config = dict(
    bias='all',
    parallel_block=True,
    optimizer='adamw',
    beta2=0.95,
    lr_head=0.0112,
    warmup_steps=351,
    schedule='cos',
    final_lr_fraction=0.0,
    train_tokens=632000000,
    dataset='wikipedia_en',
)
Each number is 500 + 25 x the weight over its row's rms, rounded and kept within 0 to 999. Layers, rows and columns count from 0. Numbers have three digits each. The size before them is the row's rms in percent of the matrix's.

# layer 4 MLP up, 1024x256, rms 0.0939, rows 207-261, columns 128-255
093:497492485457490516478512557484514500520509477500538510478510526535487533507514484533497530475523472490525498490503511480450519495486501458567492449520510469456496455512447481500526509520493523515482503508525519526524496486498545502535507533493553511498503533490489517507468484515509490531491471504488491528484494491505520515522530485478464517487518492436489495471508476481469486463486
090:557476491509492500518466527521523482469497493465494509516548535457503515533488521537498507435560479527524506499489482477480514527538480493530463439518491541477501507467498525520534509464479506524472453521514510491465509552467504484492530508474532489496473467486516564461496475489539532525522466509492504487454528490491485495512493493554494506521510478477477486490523500531488467526510
103:485498460496458515560499506493479471519515488537511513476523499499496485478496472495478519489493492544499488487524484537510499485488527481491512475516526475479531451467451490489496449554470543497496474452515486533473479523497500529478490523488516475511514560518504506483478511502501488514479522524509506521534507512532494488509506477488519522473494459485535542453511537487485506541562
102:501504529495502538539503489485515546499514481503516518477498515480507486530516503536517492472496506452482474510494516457482477534458507458554469515470527489453439558521496472514469448505500495480505512514468504556544537485526499552466489502491516509463491494501496487505530491494502464530457508471507522526511495518523538487518492488476515510510513489510494510501462494455472542481462
099:490517458456512539477489492461546499487495542492494502532450517469506480468489511509489499489475473477511514556567492517473471520510474504480476458496494485512505473460457492522518494492525468455524513507503523493500534533490486523509522542523446501474500566501493491511502465483461477495515473487504485552484502491491503486505501495481512521517547450493496513517510502514489494535472
100:492504454531463472499477524492528497517514488499461458512463549519521513473537553528493477514472493489477502481520494487476467478459510508493536480499521477477533511502515504496477501504549499555518506509496505541539487485550479474475502498484508493552506508516533449522516505492509461462526500489472494501495514495455506468499422489470514485477537472517493511463538504497505530510529
101:480497446510451523465503528481491479516495470540505464497504505483535502516528504494500491466513528469524486523491486498523443495453509483507488525514507528475507515507479431525542427491508493500482479520486478508477498476542518478494532523530514506498535504531515490480503473495496506483534480505486533511486520530488496505503472517519527462521487517523498526500522512514491526522510
111:519495499512481510525504466498534501516481512509499498529477502503486496469530515565451470451460539466497474515546484500474453525474540455496494509468513506428482541480512493503493471490519494503509507503530502536502503489483490488540494505524499518532473483511521506537513510526509508517501500508518499459525469510503506479488431517522480504562528508533508490478457496544472499494553
095:519547509534468502519495500478507498496516450499515501492509498512487464519500470494514507484473535468503460536518481502530504485484516473476494503527557474512478500458496529491498475484480552481518450476558522511497507538446497523529513522516484506499512548488484493467479485518479502451471508535521453521523490499523505429495526504520454486509521489520538520466497502476472505470508
104:509516479499542502537499481491503521547527488447511515515488544500502526490528520536457481451510459505509486468492468464477509483500525466483521426466548431516514518468502508514578494535523517529494479501522523526467482515467479499502507483490571515493504515460522492492454478513490529507518504497511515528506494499522504510517473524489500509486441495497530512522476485498444531529527
100:475480484534458547475530490514535480491513479522538514517526472515475498502487505530504538508505508478484460485491481500469491509520526514465447526534471519510489533509459505469487489506534479483494504496502481507446484520465498511496574504526475494512485464473487544495518507511511468469456495482493500517482505484487526481521486530533494519505536466481549529527462516486416520576541
109:498482484506465524476496492497516468519511514479500502520496526484497544490547443548487490487506473482522493531475461489529509490463527484535511464455528489518540518527488445488491475492516515508514512464484511537474515527489491449463542489487514482497480499489493500471494473502507524468493450510522525490510468524508511494479511507512504458487491468468504542440486497472497534490501
097:533523522485519482522477463496503481493512486523484487477477523536515488479481497468500488458504482464498520514530548492502449507496493434523489477519492450517521470479481486514515499492514494497475458493506510527510506539514471502519493559499494503512491507527477492482487526462502490489475479512496467509484456480496494510511471467518561485492486529511498506510524546497477531534543
081:515492487500504499496512536473488487515586510483481484531534519473498513514507479503469465506495475457519470477524470507503517512482516486476502485451535508466504504495496481530491494534499500494508509520525492522466516520471531502472503513511491494523506490495496480464459479526478492528520505507522517504510518508531583462500454494513471463510524551471498465496479473508524494496452
102:543479452542486546510494487495508505510494476505515518526498469490526555472497466493520501483473471488531497533519482508466510494453502480458506426512529518495521466517506486510499499450481491470536531502464530548492504505433513474529508534518519490503497506517505462503432484514514520466516513456538515478501499470484482521473505522476525509516527490458563512477525490481474501488509
108:471503509469546514493491454504565513492521463499565496484510489499484519529557480554497517493505539478499463512494512516500476529483491472469399510492507523454517522496515482521515480495483500490516510460494519511481489522483475485494591507499501517489484543490500492470509495468508527492539488506521488529507481453486510510488468513506488524502483497458484510493517496466474515508495
095:524496497520556535545500516496490527507514488482506489467476458524471494478541526551512508502544483504505467507511504490520520472472497528520481486475466517435543536488486495497534506498521496483507501534534475553507490499527507502527519500529508502493520513515482495449470500487497509455503509506470491483474456469538505481561495543515463496517498438506479473530530472468503506464512
116:506482472481492544489497522494521516526511507520551491474451499509464496479539508510495496470461515439480496495547483508503494523530521464464485495449490435470496489456487450515492541505510507481501515512489518518505537488529467504497528491506532502487533515460511485468524545538447506501500513476524502500494519447501512505493473536494514475499490484464491489489518520496492486496473
098:516526512529470497523514493496526480506510423541475507498518526512469540552520484494475514443540518489498499465506499465493445551479510512513489492467507465493479519485480487486506509484500539479490502510515554479527490503508484525517530515483491491497524512513467518513554478508511514503494501473559491491518505485517503481525476524512468512503503462487497486515460503474493518460512
095:496498499495492503538484471499523535503538513527498518483471486487491460529494543484526499509510495515537509465515465486467489496499530473506516436487563478506507501451472505469546484472491544515499545489528509510501474536470486537465544477533485498506470511461556495522454497519483495498461463485502476461499504473500503510535484499497504520494573461469478490499484513469497496468489
104:495509507480502580463481501515525535476507466482484512495578536481496481475503501537489505485503495487486482524496540491526511513475496469527438525459508506480512529531490494487521514507537558502534479457506497544472510523493521478482490503505535514489539531522524509467460495495512505504476488463514497461504486435519519505479438508539484484504468483517495508539522502493501537499494
097:513448462526513508474511496507499473461525457468498494500516507509567454510520516498511463490471514523472481514506537493463504507499508512489504460499473525494471485474505513496491482479544486489505477490484516507494493495496483552519502483494503504491461494527518545520530491503484486505475521463517492514498488496488525496546484518481481515527487511467539565452489516506487533518545
093:505478485558511537485534512506463479508521535553523496537471496484486535531501514531481482515490469510507508483539493449521522482508579508515494474522488478513512491491527445480508486512521501496506529483506529501496466494469506511516536483527487542486468481470493510497527502508515495480461516476539510491519529495492497528499499520461503520490487445469488562466525506486519559476499
112:503503518473486486520518529453469486513560482500517470503482503556499493477517495497474480489478514501467507502523515537525470553505515419531506504477523464458498484484414518517468514545512544479487524522478445496490500509479498488521532514499501489489508502491486488443520464461471501508484475459494523544472511501533520462519460504513522512502509501476501505503493504474518489525483
099:480501477516494512565524480512497533498503527494496501495526511492486478503521480488491483479476499464439513498517451503529467521494551511481528495460518498529476504452507463484486464482454494456513491525501468520492497535469486516540532513576475473526556490504506528524521468502475490503545465553486481538471480503526508485509502468553475477461510510457519486481522532451460489450501
109:525481516511513488486489538494535503450491507523471507503497488523525511496512484514513491489491481519502481541507481521501472491522519467479485433504555460506519503536506504517473538503520484536514482463484478469538513535468478503514501518485479523495525521450536492518507462493525475519532513467475498500490495523556497481507464493520507521532482484461515509452512484460484526479514
100:490464428521501546482492505490510492492486516461480515464488461488482548535486514478490485516471491470544475464513513496478516500503468494538470477464512493503496529507525483489515525523580497456504553493461488484529529496509537539505521526520515495506506480474520550489518501498512462480528500450505512499518474492519483525489516551493499505477551473447515476494491507539526463491557
100:485467478481494529480512453457515522489500469457523507513478524473480506505512505545458512522486488518445505567494463491451481485524525507494495537464485489500449529485485543511472502464511480492503495514510473479477475555506508527519512510514524513507526527517500508488499475506508474447509523494496509475521476475522539524487494525484493513489479479468544499505524477518474526510461
095:525473507518488515520505494510481521466505486507491525540497543504505530519499492501497547517480480496504475495543483453530504531517527516483520470495529488479566518492486533488561495482511509493490484451531485482457513532510508510485502497510524494501488521535485506516496456522519514492482478478510452482522482490528510479558491603537466509478521467492524491509500510504519490504534
139:537477500496513488511484495487488517511520512514572530463525541482499538506546507515536520485493489448481479491521515488483503526476522455530465516472497481435515520478484486532472504520527532499514494516505521544518468516496521506514534500496500480493525476484473489459473457504485474529483496480495535520482522538500522496494479563533492486466473463456533435522498488495514498533481
104:508519488507462472513490492494500468476522500526491500451458523496475532514525560521506488464494507474518492500510469480494489479519527493525486499487522502513473487522481478496568471453501508550486534495495442555464502528486483475505493494512516448498536511517484514497495517491489517516512421512518488503489475465546499478527517481503518511553534493482471475502500568484504508513524
096:494495513463510492482463478501539469519487439603547449521518505501539531472488491495491484486490501494498483558509508482453491515500511471541477482472543528491466482514467476519551512476523483470470503454485533523512517502491496484505523497493487530515482526512494525461515469510506512511517479499470504480483504512452492481505446541513463495523508503505509503484501506469497545496517
090:548489520565473502481487515494514497502503476512522515517499551535465469519525523502512486475490465495499483487508476510481475492486523472544497532495483494543501507523518500456532478484500509494490523468489505510510489522495486498536516515483534512504500511470481523510464493492485498506505495508492497512467496485556476505569484511497489488514462462525568519508480500443522483491491
095:554466475536510528505451557506524516469476448487483468463477484499473486508502507499521510497561502488464461469533516547479519508487499517472529486490495493464496487478470498490509511515546506492497533479484474474503487488526467503468545525478526472520542530549500537502473522500470508458461498459495459533488514504464511498522473560516544494471513495471535505475504497545484478459497
090:499509495517501451514479479509479486443474540523535483507514512534503547499519494518500468503483488496504532479486540478448550498494518531546478528511486495535537462496518497511492509520536524526540517447493472510540475542512472524489526507521483499519505505495495509504531462504531511462539485489495487521497569471496537496540526479496527477470505480473506452484499490449487524472502
096:502507500523491517527518502463490463520495504502539463470518490498532494469501510517504470505491481462451476470490458526461534504503458520489472478508482472502510476523523482478488519523481459504496522455530456467469496527469496512520501499514515525514474574439499543520468518529485477485473496513478518503548535517511537539515505492529502483515508487454473498462518495460513486512530
105:507515475483517493523514522495510586512485474538482464479458514544539491511482517483496457516481502478489555494495474536491499485521580529495502490472512478514502504489483461503534492535577513486511467494489510532496506494529462502492501496522526480461469482501500502526480493491466506514519520476531486475505468506521507495511499502484507501500500474520492497481499540488510486479547
097:519511456484507523448523515524534522503500522493514480479542483535518515500461552503485501444529511519525513508509508500487524519526479496508506465477486518490512473535503482523481476554553527464506491490544492499445467490475497485523506543519528531494477500474485512495513486482508470420493491526504537469511502493519511481515492483487452513559506478527479468499510501522477572541496
101:496475473528452538498477532451513542508488475526524492528496506555489499481488519476531497452478503498497529497476468498523505507538516478525504461517496515502477464481496485546524486554577483490505517461501508500449489541509498492494510549494533485493500543485526499454462476459505523523473474480505533488515499500533474476527461501485491500456510501496489522504496494494490498563493
107:514506467531517486481548516490517506503507513483482447495469472450483528496498543534490452495483499461488521492523465477429487493480532518490508491462491481514467461493468506476557510563537488496520507504541500487527522503489496493516534513535502522483527495498497517538476474500522498466490438508499503536497518520500504564487501500488533503500500532487468494488474536504509528528493
096:520522520516491550468537537471517494504480493492447495487502474502505516505510515504480511476482518498505545523525477507435516491508490508511525482502519466512467487466505508494498507511517524526533511502511525511529526469529506473544512467536492461532549526503474465498524488501524518434544473523480496467502481544517481493502456519483487502504515486511467505516511504510454535544494
103:472466458477513499538481502452530555480538436524516513480514517466511517493504515528482477510472496456505459538506464510502523509531529491469484490427531448501470508483509513515499514517504486494513511480474490517538471525515482568498535488521484516499490544543509519468530462521442498475491495498509496478529546501491504485478502477514503520484523498475483506479494490497492495487468
094:547472511478434486520470516469490477508498516534524507537480506457503536525520500475516527546456484509482515484531473503441511506463524475503524513493528448498546528487507443527461522492528484465539476508515489565470497509537476520511513468533526468524486559461474473504503488498468495435462473499498499504485545488464513478487487506487539516487505498479540484462499528495524483528499
103:500512496520468539476442495487501473554530496525485489515513538464466486460497494540508493500482483524529455493500460505506476508469510454472476435498483474472521480487470479500494504518502514493498520528514535502497485503416522551492546527463514481466496498488495511438511493526481489511444487480508529505502543552488513438503463538539513525517476496502493519465494497501499529490508
108:486479499500507476515517515490509465507525510480540460468474467462522542496513521492489492503506539489499500502503510500446494510460556492482506466486469444499481460502475485445529515544544528532508523451523506448511515477487489501548540522516471473488491553532527525514503513484472504485503453503495507524495502498513483505478487509511522510527525507507516488501506552461464511510469
103:506494543515496476521436505512492458503544451509506523481517459513542505518469515528481480514451486454511483471482512502472505552502509443475503490508495492482507514448501468423570466552488482495488505510504524536524480476512525525512513495537485494497516513544464535467537498467502473501494441520545474529504544517510489473506513490489499506502518523509523522494518483483487528535504
104:497488515494463504478462495517521462512498474532474463519501520507505516537494529517517513490506531457469519485546526483479513532486500476551492486524498465543493481464464500494495487472524521483503493468498520522488490493514536503482522547512492478522518481523499569512495489488448490432506447457514521486486544510543516471502454472447543487509541474484487506495450507526519521515535
096:496468518485459557467486491477562491519515447535532507522519484538507564492498540500461487509495506497495482479512495475517446518505502487516496500475490503530518457484514498524511508478507477506508505525519487527505514499492536484580462484516483508495519519511518473465474504490519518493499505501494487490488486483522486466525477501464508507543544514499506472467508493482458520474493
102:515507497513469482479482522517498477474487480513484462486483500475489494504523466485534474513488543484519499465481487525511448520506519496493474478488522481504540516475490467504512512464515521506477515494491499500501484534497528530542506527490513501504458554473517498508488523489512476504451493441486520477499507524482497494478493500502466475534483524526532471461535499532501495496521
101:471465465547499493532464484528487500507508496476533518505514471496464514493507492514499471497512487484461498496524538474488489539509522417554507507505571465491484483464465490518491480491510543503504525444517513570534520525504517482502506472519503489500505487520491522516470477546444505509515479511515470515488491491471492481501508505478471530515501494517506489497474486482475525478482
098:507487494514524477529513536444484482507498482507503482496474503469452532533486479483486476489518506521544527542497512531471543541516500487525502493490506477474521506542464505497565525492476501472523519479481564520484481517499463525504507492488504489483530477442553519515464483460498463470499475535538494532492467468494509478480495483538547495518496479461487481539481510517497482465514
105:552504528466543524459434522475488494514519492497554500512535472501451538504528523529497505491451516448516467475513510533490520527447505497505478514507479521469521514490528483510536462496538528470524470509473492525520519500481510499516551478488508468525468484468507498490490503482504495484543514519477493469500495511493525466490481531541530506527497510452518535502537495516495529474499
099:496498515511472480510517523491458526462479477476525503501537485473466550521520510540534498475526527492456493530485509512464509485471583509553513530509481496520490532517483495489522485504513515508529508490450477498454512495520511509519514491524478533513489497519541475490500477490525458520517489479494519473498486475473511475495509527523528474474496516528474488455489489495509514517512
100:503446509531495492522541498499522483483510520473528508469510513504500499486537512509519504509513491482471482505457529479481513536496525471481477511451495533519516447543516512468519473519523496501505471448498484462519524494493498553497484479483510500458509489486512526549548507501524491485511510495478509501523526498476517481479470515519546519470488512489503504481469519483517503496557
096:482527505479491552495530505497491490501507497497563515504507522464515486498484540501478518532486500520498497517481516494501514536463491510507491539502503506474490469493471487478491506541552536482495532460574492503493480508479527536452524489500494485521503510498479535508504477446478509521458519520495517534450508458478492537560496482470505540512463469427498501498495532529488527518511
# layer 4 MLP down (transposed), 1024x256, rms 0.0785, rows 207-260, columns 128-255
087:505483520506501490448504479497488499443490477517492515501550483537504473517473556490517466526509544503494499492509475476527482487509462487471516540489490467478495526486536544534479493509498534536501496508482493475453497464509508499538470484484527539527491492487505471453524560506498479497489483542505521468471515514488478466532506500522507517488498470550487517496481558496514505498461
088:471490434493482486501531489480506499449479506478513500488491495507522516492523447494495497520427532497419480563529523537482502489499493491480519487498538492519487517517519477525504506548534511464543505511463500521484493451490506475540459492450482488484491550525508487545483514519499461510518488502461484509492485505493500514487531526455530508509544501515521488463497466521506517485487
105:495490520482531532472511473464471502507503522524493488490488492519505473496539468469506507492524468517475483522510464555494541480500527462512492477513532499514503536498575518505494505507525465487476454517529502503522453484478505541544517470525492508541467505523458527458545478466488499499474555472488534510501470506500523475508535492504492512508499494453509487480511481525517518516444
105:485498488482475543493480540459521469469477479545479491488509515458507465479487513495525508489569546518502519510487474530506528508482489491531507481497506437489511484486533519443485483500499496523530501534491513457495486533546508500508517501491496482492519487517467493475537502526461576467484529477478530489470523495496509500522506505523488471528510519513492495486503523488511475440540
101:446480495509484519470484522487493517549521514487504500490515483526510474481456530512481493517474488498489500514501458517512493473534537494478494490499488516482471530496489508525472492505477486536501533509512516541481578510534522463481520485479507527528510494481490527519505518505466502509521527498447526546490459489503479469498529479498500464551503459568505587518510499503457571474520
097:524506518496572497508490496505506495530518526492576526504531492524495508492492428490506500475540519506467497486465507486523494474507493532518464527508513518531496506512497455478531506483511548488502506443479507488490505486514546499463469518529473499518480459489504536449528475495472465486482475463524493505506505525469522493491560515506499564519487530464488523482471514449502478494501
102:459515533503501464541503477517535539522444536491489487481509506488513510474493490482497475521462519481527506513498513498519491491472482493478523504528524470558473475478502479538507459483495554499481515530459513521492488519562491549527491505535489503503538492524533553466473488496552483473475526504495522503473472479508490532479462511452525486527536490505481492524474478499464468524503
116:535514520553493504536488544506512471446521461531497560492527530486552517512526502470530521536487475453561511495460515509504485482439486472494517510502498505482523447520486504473479504480514481494503484489537502478520482483524507507521504474493485494500546531441509448508483511527479468479521555440506552468512546467495499519501470511466493459496489499439506516463529515475518485457468
098:499477495479512516504495506497498516510494510474535506516477529444484502485524514488528503516491511533490503469556475485466518515517507479533483526512454492466554497517481549515484519494507469507532475487507514489467505522495491512517487482514526487489550480509499505477500500498534518501496550522550530483496519506529513528495513547496533469500525484509468527496466496464521492516520
104:523522554480470483478497478487539483498514505496547452500480516465505497556525476490530512519503506456480529511519567545492494516488502516504463531527487518486534445485481455494494491517484500474493506500497513492494504514506538535465506530462471477462459501490457532505526481502477461482514530476494522474510483494526516487522535488551523502535522458515491472453528515526548500526520
103:529482537509515577496501545472489508510513512500466486483473498531493493525528487460501498457459481487513497504476538519540520527468494450506556495543554523470508461478498498543540462480440480514554476471498490487491540478527482515466497557499534484478480491478517445542512532511513487541526465491468507476472523516512508460478510532524499474543507502525442496488510496482494532471495
114:522475445522500541497541478487539464484491493444501468537497507488524490539524491470553461470505504487445496518513450497508487522511512498534463551511480510517501464490542481499474461517493499467490492505500474494523487539466514496474495473466487512510491511466482499479481555497486512507451509505485498519495492520457521492478457499561519522507479493519505489480497516507501500518521
101:494505466494470486547490517503471465533502511523506496462535483477500487476478481508445507534519517457538507480538490546477544481525487500500501459495471494502475478480468478490496507464474533460534521527483510496496491497496505548527518534536516475515517502494494533479500497510536501503470515501511476483493537517478507503492514545527507489504513491511476505492495523496516518443519
082:447517469515525469445549469496492530524498466522518525516494513519493515470474512482515514492552532497523490539506483490491494485535508535548509514520507529503508483538510480474526477507534519538484483473512453488516501486509517501513544492504474466455475507476535510509562506439479488467467491472482518510497487499522472511495501513499478513528479472505503552486494500481495497479526
101:519479532527527521548516507530523485502506520502453488485481490499484473495553516518515451508505500541481493537440502485488526492497495524496474511524502508500496487514515466504453482549440476524509492473469481490491506558529506492506510500515496474456501556481515514529509512490517495519557508515499504508523501492538498480484513463522519524482479462478499507467488511483545503496506
110:505551520499496494484481474532519489458469521513521508472491469487469502479449507505495505472522457529500508520487450497482460517539519528501516534484479479527471502485464505491487546535480521474465501528507501500500494494486499577527486498509502486506494495480523528521471517488538495508518483538542506521493532494487473465460469517462513525490552525497524467515491532538488486535486
104:476494499516526514515449482495494481501482491541539482504501517520529467490518455492510463454525524481508529505478509513460464499513494474470538519517499471467476532520527514448485518496530462457464480491488517476462503536508490452472499460497571502485478487484494532480523512531543480528485470486516545532512539486461485492432486509490542517468474499479510540502507531514491501483520
118:503507498497438480450492522490519511492513506513484520496527482515518508492505501492484496485496481551518497486516498501508537530535497493510501468530579480519478511510492485512454475520531514485541518484501483506531490523537517518493491517491484547482487496530511489465504477474484479531515491460468500523498452532459485526434478505499513495471515458500500470509474510570517542519497
100:519544521491521504524556541483499483483525453458489492521459487500495487495490502499501494480477523538487494485505495506482465479528480536487537485504469494543481495510498489500498500533510494506506531552501470471496527495511469530527439527511475489497476457548434534484520466559543528467472504500470506473534482483494488490482492503483541473472534515509479508519488511514522466498470
101:467513560474499520485509475501489489544524485503507440494514471505470488517513476498535487477535502531482510465493527476489577474478503493475481516499510492488522506505537570480468488570543496495467498479481520463522484460499479530487521462531502498513510525514477479512523488528518489513479488497462574493505485490490472482515483494494540522532525486485473485539502495505503498489487
110:509507463516523472508470505456501505515525487462509452455458492489479495590515537509535488485459471465463490464479473563514503489535512489473492474529482519501502560458500500528487483516487480500477545484515467458523493506487473467485439503518517492513521501495502510547504526459498496504550543518513526520518455513509489462522517479508521506499492481484455488503539476489469511541518
095:499538543461486480519485492501569536525474511503525469510495486466485511514499501539500519532502490532507513478517463466449496480506498480477502496520498449514484460526485499496478473517510503439483494520533503502502505538508512450455528509489503463500499516480509503482490516515506497482504513522488530487483542515541527517503523484496522433450538485496522497487510532465474432488544
102:484518473548501510487491481512497470501485482494472500538494496567507479507517494508477488511513508524457454504480518516497513502493480469508508520447520517458496505514506519515532506518477490488509502503579554495509480515504510462475517519508488525491477513493484457561492535492497484479485505495525502489512511458488489477523523496540575521559477515498481468553503508503511466498517
114:494466500541515487468476490477514521517482530443530508501488487535467479484503485517523506512513511460510514480544532474546509566489473499473510517502505504454496454501527503543500525517478519480536487510488467503487493517514504553547485480508498517502448481491502560488526509511477524476494507539498511490507519519522489538499493544504518505523470480477458487505486485534467524502500
103:501512477512482468487515518525489505485467505522525515485489492555514511491534472483534549541517481506493492498465513496512507541527503513489492489515504506482525507527506536499462511568546490511492514460500481455527518524513468469474480444499502495508483507497494503518511454499493467498511505493469512497502523479493519499482543519511508496506536532563506493475491523521526523513531
092:518500508524499496534531430431480491516470449490519530479527505446494482504560477471486480483515470463499437469475521479515515497488511530531517546537477493514493505470498507470476473529501524531494509513523459527446481466550488497528504461497508452521489477519477549509529519503458542504513474494482526505475508443469486504470487503457494521483489480484494513527522483512499471506472
104:531505509493481461502484473458490544544485489523512491522466506463505514499497486479493538473509433516496503501500503531498473474509534498512546485531542514490557504496493528536493515514497482488521527511507477552485500462423460477487547472484528495520533535500488431502535509533483452498497494466501534486510502506523508515486521541508517482530497499486472541479510545469470511507511
096:492490561511485515481490490575509507503505516486474461508562512518497466502517458535518519503498487518531501504539458492530499500506460467521529483466486501519510531473498450507563516527454506502439485507531496503525510510512500506500504519482500509505519551505525455488511480510513509511494475496491484485476507498484474468535515507531462481513454504538530477509477556484485497485510
092:517466558496477487427492446536516513499506515496477495514522512511516535477431507484506542525522472487517464475511489498517546499532508537512520477506480497518523483517501503500534524477501494488474479509478488457469485494514547473520469451510499532518503521540460511503559496477526513443498519502461471500525512492505472492530524513514480542510495463504534472537503502517474524466533
129:555495535479499496509481473534465539501467516523528534494519513518488485533526510493527475492503519462500488516460504515502521505497453473485554510517487507490506495509498485549498497528498518491487509486456504549543517511526499502514541459520490544529483457483478497490471526497470501483543472504476508469482536474481504520459486515494532503478489521494516523561479463499484458471476
105:497509514479514514531491490492479543533498489503464535504542496457494522495526500497527549519462503545524500479494497529490450468467502520538484480539476494501546499484499531475460516500522479495534506508509493516484466515502511546523481468509482488521472476516496505520504503561527522525458510541468472444490463480540544494497458531519455492466522470497504529498506500491534521497484
093:510513441479487552521505476454497499480514534490482510440527527484489487544497533505467472498469483478491540485426525525525507485511524515494509515496491499519468519489506500484518496514433513481552522516486483485485498547527483559477468495485521500503483461499493476479529495527521444519516502468524524473507482500476508509510499504478552504469518484515493518472526470501455485488484
093:510488543529547510538493482552503505528502537475482522501501531533543472473483484476537496506504538486516488497480488472525473521556497493487509460475476473555495499480494554481508445502513532531526495462509526471457503423512514505490515519500526498498518483459473456452498503481475475504471476494549501472517484481472494500498500439493456514543516510467487487492520512527488537468496
091:483541469508480523490489497534533513504463561496486501507510482565473503524494497485495525485544470509496517461476510516482505511523486505473469500512491514486483540514458479523479527454526460532500498482523493469512544507454530505495479494495495538501476486481473521506559500506496479480482523551500506463531472474469530529507532498509526491503453530490482483474510506497528522532488
093:522498527466506502467501500481488492543502506492455505520502485451450524530502484491486482490502546541535463479541500486527470448503480516490505502456503483497509517484504512493497500481508498523521491523493504514479527486478464496506513517519522481510499516494551513482495469478513471498505521461497505506522479489488489478504513478488524502521507487480523529485500529483506460525514
097:474485507491509485510474480506492528493446468509492496494477468469517510477464477515478505510503528468485451507476515503476463492527519508498517541539478475501515516514523499504453533485495512497516523535505456480491528526452522440487505507551537523493511462490488520490548459537468500460473516520497493478493509489489519512489458522493502511520456505491479510481469545485486516495463
106:453490470507517516470500486507484498467511506466515499532495481481524450521493481480479533499518455530511474535499459542533513516513465492530486501495475537464524523531504468443511539501510507488500496471510476500471521459486501468515507540474505533524470511516502547521507522502472495474526432531499477493497544489504506500472498514516488490485540493449489520556494483479518538503506
100:483498494485469519498499512451526539473498513504475468504509511521495524527537502494499456513476497487435490511501524521529490499495563540456535498472483489535497543492550496523497490516500511515497497501484549513472471476479530463498510461505493485489477503488538507476499513474471497524503533489495495459453521530514477499474528529485536517449510494466472508535480519456478482482525
106:513492491513502498528472471550471515537502510511511527500473489469515486489496480479509524530522526529528479474563499533544487476526487465524512479441515495493527494479470520538436503534490473484531488489514470504510525477490492479461462483466525515493505516468537502487481501486518480496476545479503532502502424502480465503447504500488445519522501453502481524476513533491519438553526
091:511467511530489516517460497509523472519521511514485480480524490497552459451462520528499475520478586523475481480564521525524462480472540496475503495489524524549436504496489510496483535491494529474541502524509491505497519470493527548525477491522471468514448471494489532512501536514468536451479521482526518515511474480493470503486548502505506544507578501493491511536510524529504476514532
094:489505473484506464499469528490501509504494525486513519477528545479458457494500509570527497534469467467505450504519525525518495489501519528485493488501472502475520534487498438480451556531514470495526482498475482483504509524442487518495517473516525541432462471521495523473494524498455455494488524526478522489538505463522490477511527461517504495465515530449496487465477502518508523499567
097:471501491547512419500509485511502532492504459531459499498506499502488453498465482496525523499475543511520524518508472476520501519500493478529540486509516486458486523497506484529500505552470515469524485525501521535478470508514484501536488473532489496482474462434474478480502520474523531490521483516461497554503482523479505510503488512465473501514513496480477495510466526504458509505518
099:527498446503558489479540479521491500488487457466502470517519506501551522502516513530471508443497446450521514534486550493493530502529468512526515517508507490463472531500513461492502485476500532510520516478491507464493514484508507474502501467493496512510498496511482524518501534496499529536484480497501502505521489496524486490535443454536495485482515512531461517523506505486482528498492
105:526481500502466560484458478523507465534495476511558525459491526497490471485534527510505480470520493542486545476507504467459484534592488465499522502511479465537509511512501535494524547508503502487460509481479504494530468515478492523534473447477521506513518494503519457513507488457501479492504526530494509489465486504511504507529569460489535515514501543467486515447531491525473512453449
093:512517511490510484503484520529506525513536484522517502509520496533509502514530514540459456557514516498468492441517471537516517451528503485459528495503529526505485471506509487507489506505499509449504482476543482477504507515502522520489507470493497466488482484476483532482487463501473527495529510507471505518481515483488491495546540465458455525453480504518484571552502463529516452511560
111:482481482505562529484499476511492498539516504517523529506484513504493476498563490529491481456537514460543466514504509492533521464485494541512519473541431478507538544478447487470507453460476526448487495535485506544457461503533466529490483485455485528517494496502465449492500539492490495512480490421491531502528490513488472485548495475534452497492516499489487493515474505541484498524522
099:507491544494488489479525499534483518506471533459517520492497539469512545480476536514500494512545507503509530504514521504505514520490490463534490517499512540463520521470489493541527496501474491498486445499506502553495510486503513540489515488469543526504489498486514506580494509538520514468535474452471508484504568531449544501470450453496481493489514447506497483456473518530517515516472
085:497544481499481458528493498513448494470493515496456467490527505516480477501479519520512495459504467537496482540471461509454497511516514517508519510507477510490520516501465484476484469517480518494528511507491516509484489528476487521485541529475524478515513460511475490487486497504475548516512536482509527520497527484439482500488495497486504490490518484471517489491525544533526504522475
091:495478475520502501506531511515445500497512551459522475534494524437487489468484490536470485464492512480483493533466524496513540553480502492491520514529500530490445526528522501501528501514487479489507501513521484527500491516520531450459512515517547490482514460491521480522476548495498492492546526532533479475505523560493462495473493483530473496472524501480476526514514469483508470508527
102:548499501473475476508520519506484484510492540508531481474521496547552472463493551521470518496441462541529478519475496495491521497488513506491480519567469483484516486480487515499522473486475464491502494499483487507483532498498512486524510488472472526490509454523496493481481487545512481493512527528545509515482492517511507525458516503515519477479476488464510489498546517476469427517515
095:469492506509438518516465486476496493489450498506477508539530480532504504509528543468496477517494504497471491469474522507440519507540490456542479520502493463500486499526488473467505490508468496531501505509505491453510535495457529500477459538526505541442523506493518527488528515510481510475523477552514557554510479541521509538493518495453521508515474490491501460517495484516497519535506
108:476461499477527530529513508528502473430485482480518494417472489521506528511503522515520494517476511499542489489490531485466519510490498517512468489507481557547521488481477501496550475489564550487529502478488472475544499463484471506497464475520534498477523498520457495509518509506534473531486494440482512495532471504501498505493506525473427489506508516499483489512518548504511498502484
100:480534501492510509501500530534529490524516486497503515523494507533470506514501490458445510528515529525502484502557458478500446502535516502475459521426502527505435497447497494502494512481458477442473498514475473516523484472490503473509482491503533537522484496486540518533478483476511528528523530492512500522519491476513504574512459544434508533513460553534471521498464495514494495534506
101:488518522484500470510482520483535485500514525468514481525471537484482528493476497505514450483478509499445488476553480492503479458478480504478496536510509504501465529437498506549500470476461507492509553500506520521459512490502472459536543517473512529517492577517487499521490478477524507496536471477524527493493509525498535506470477530522475491462518477535448484489495497513536540531480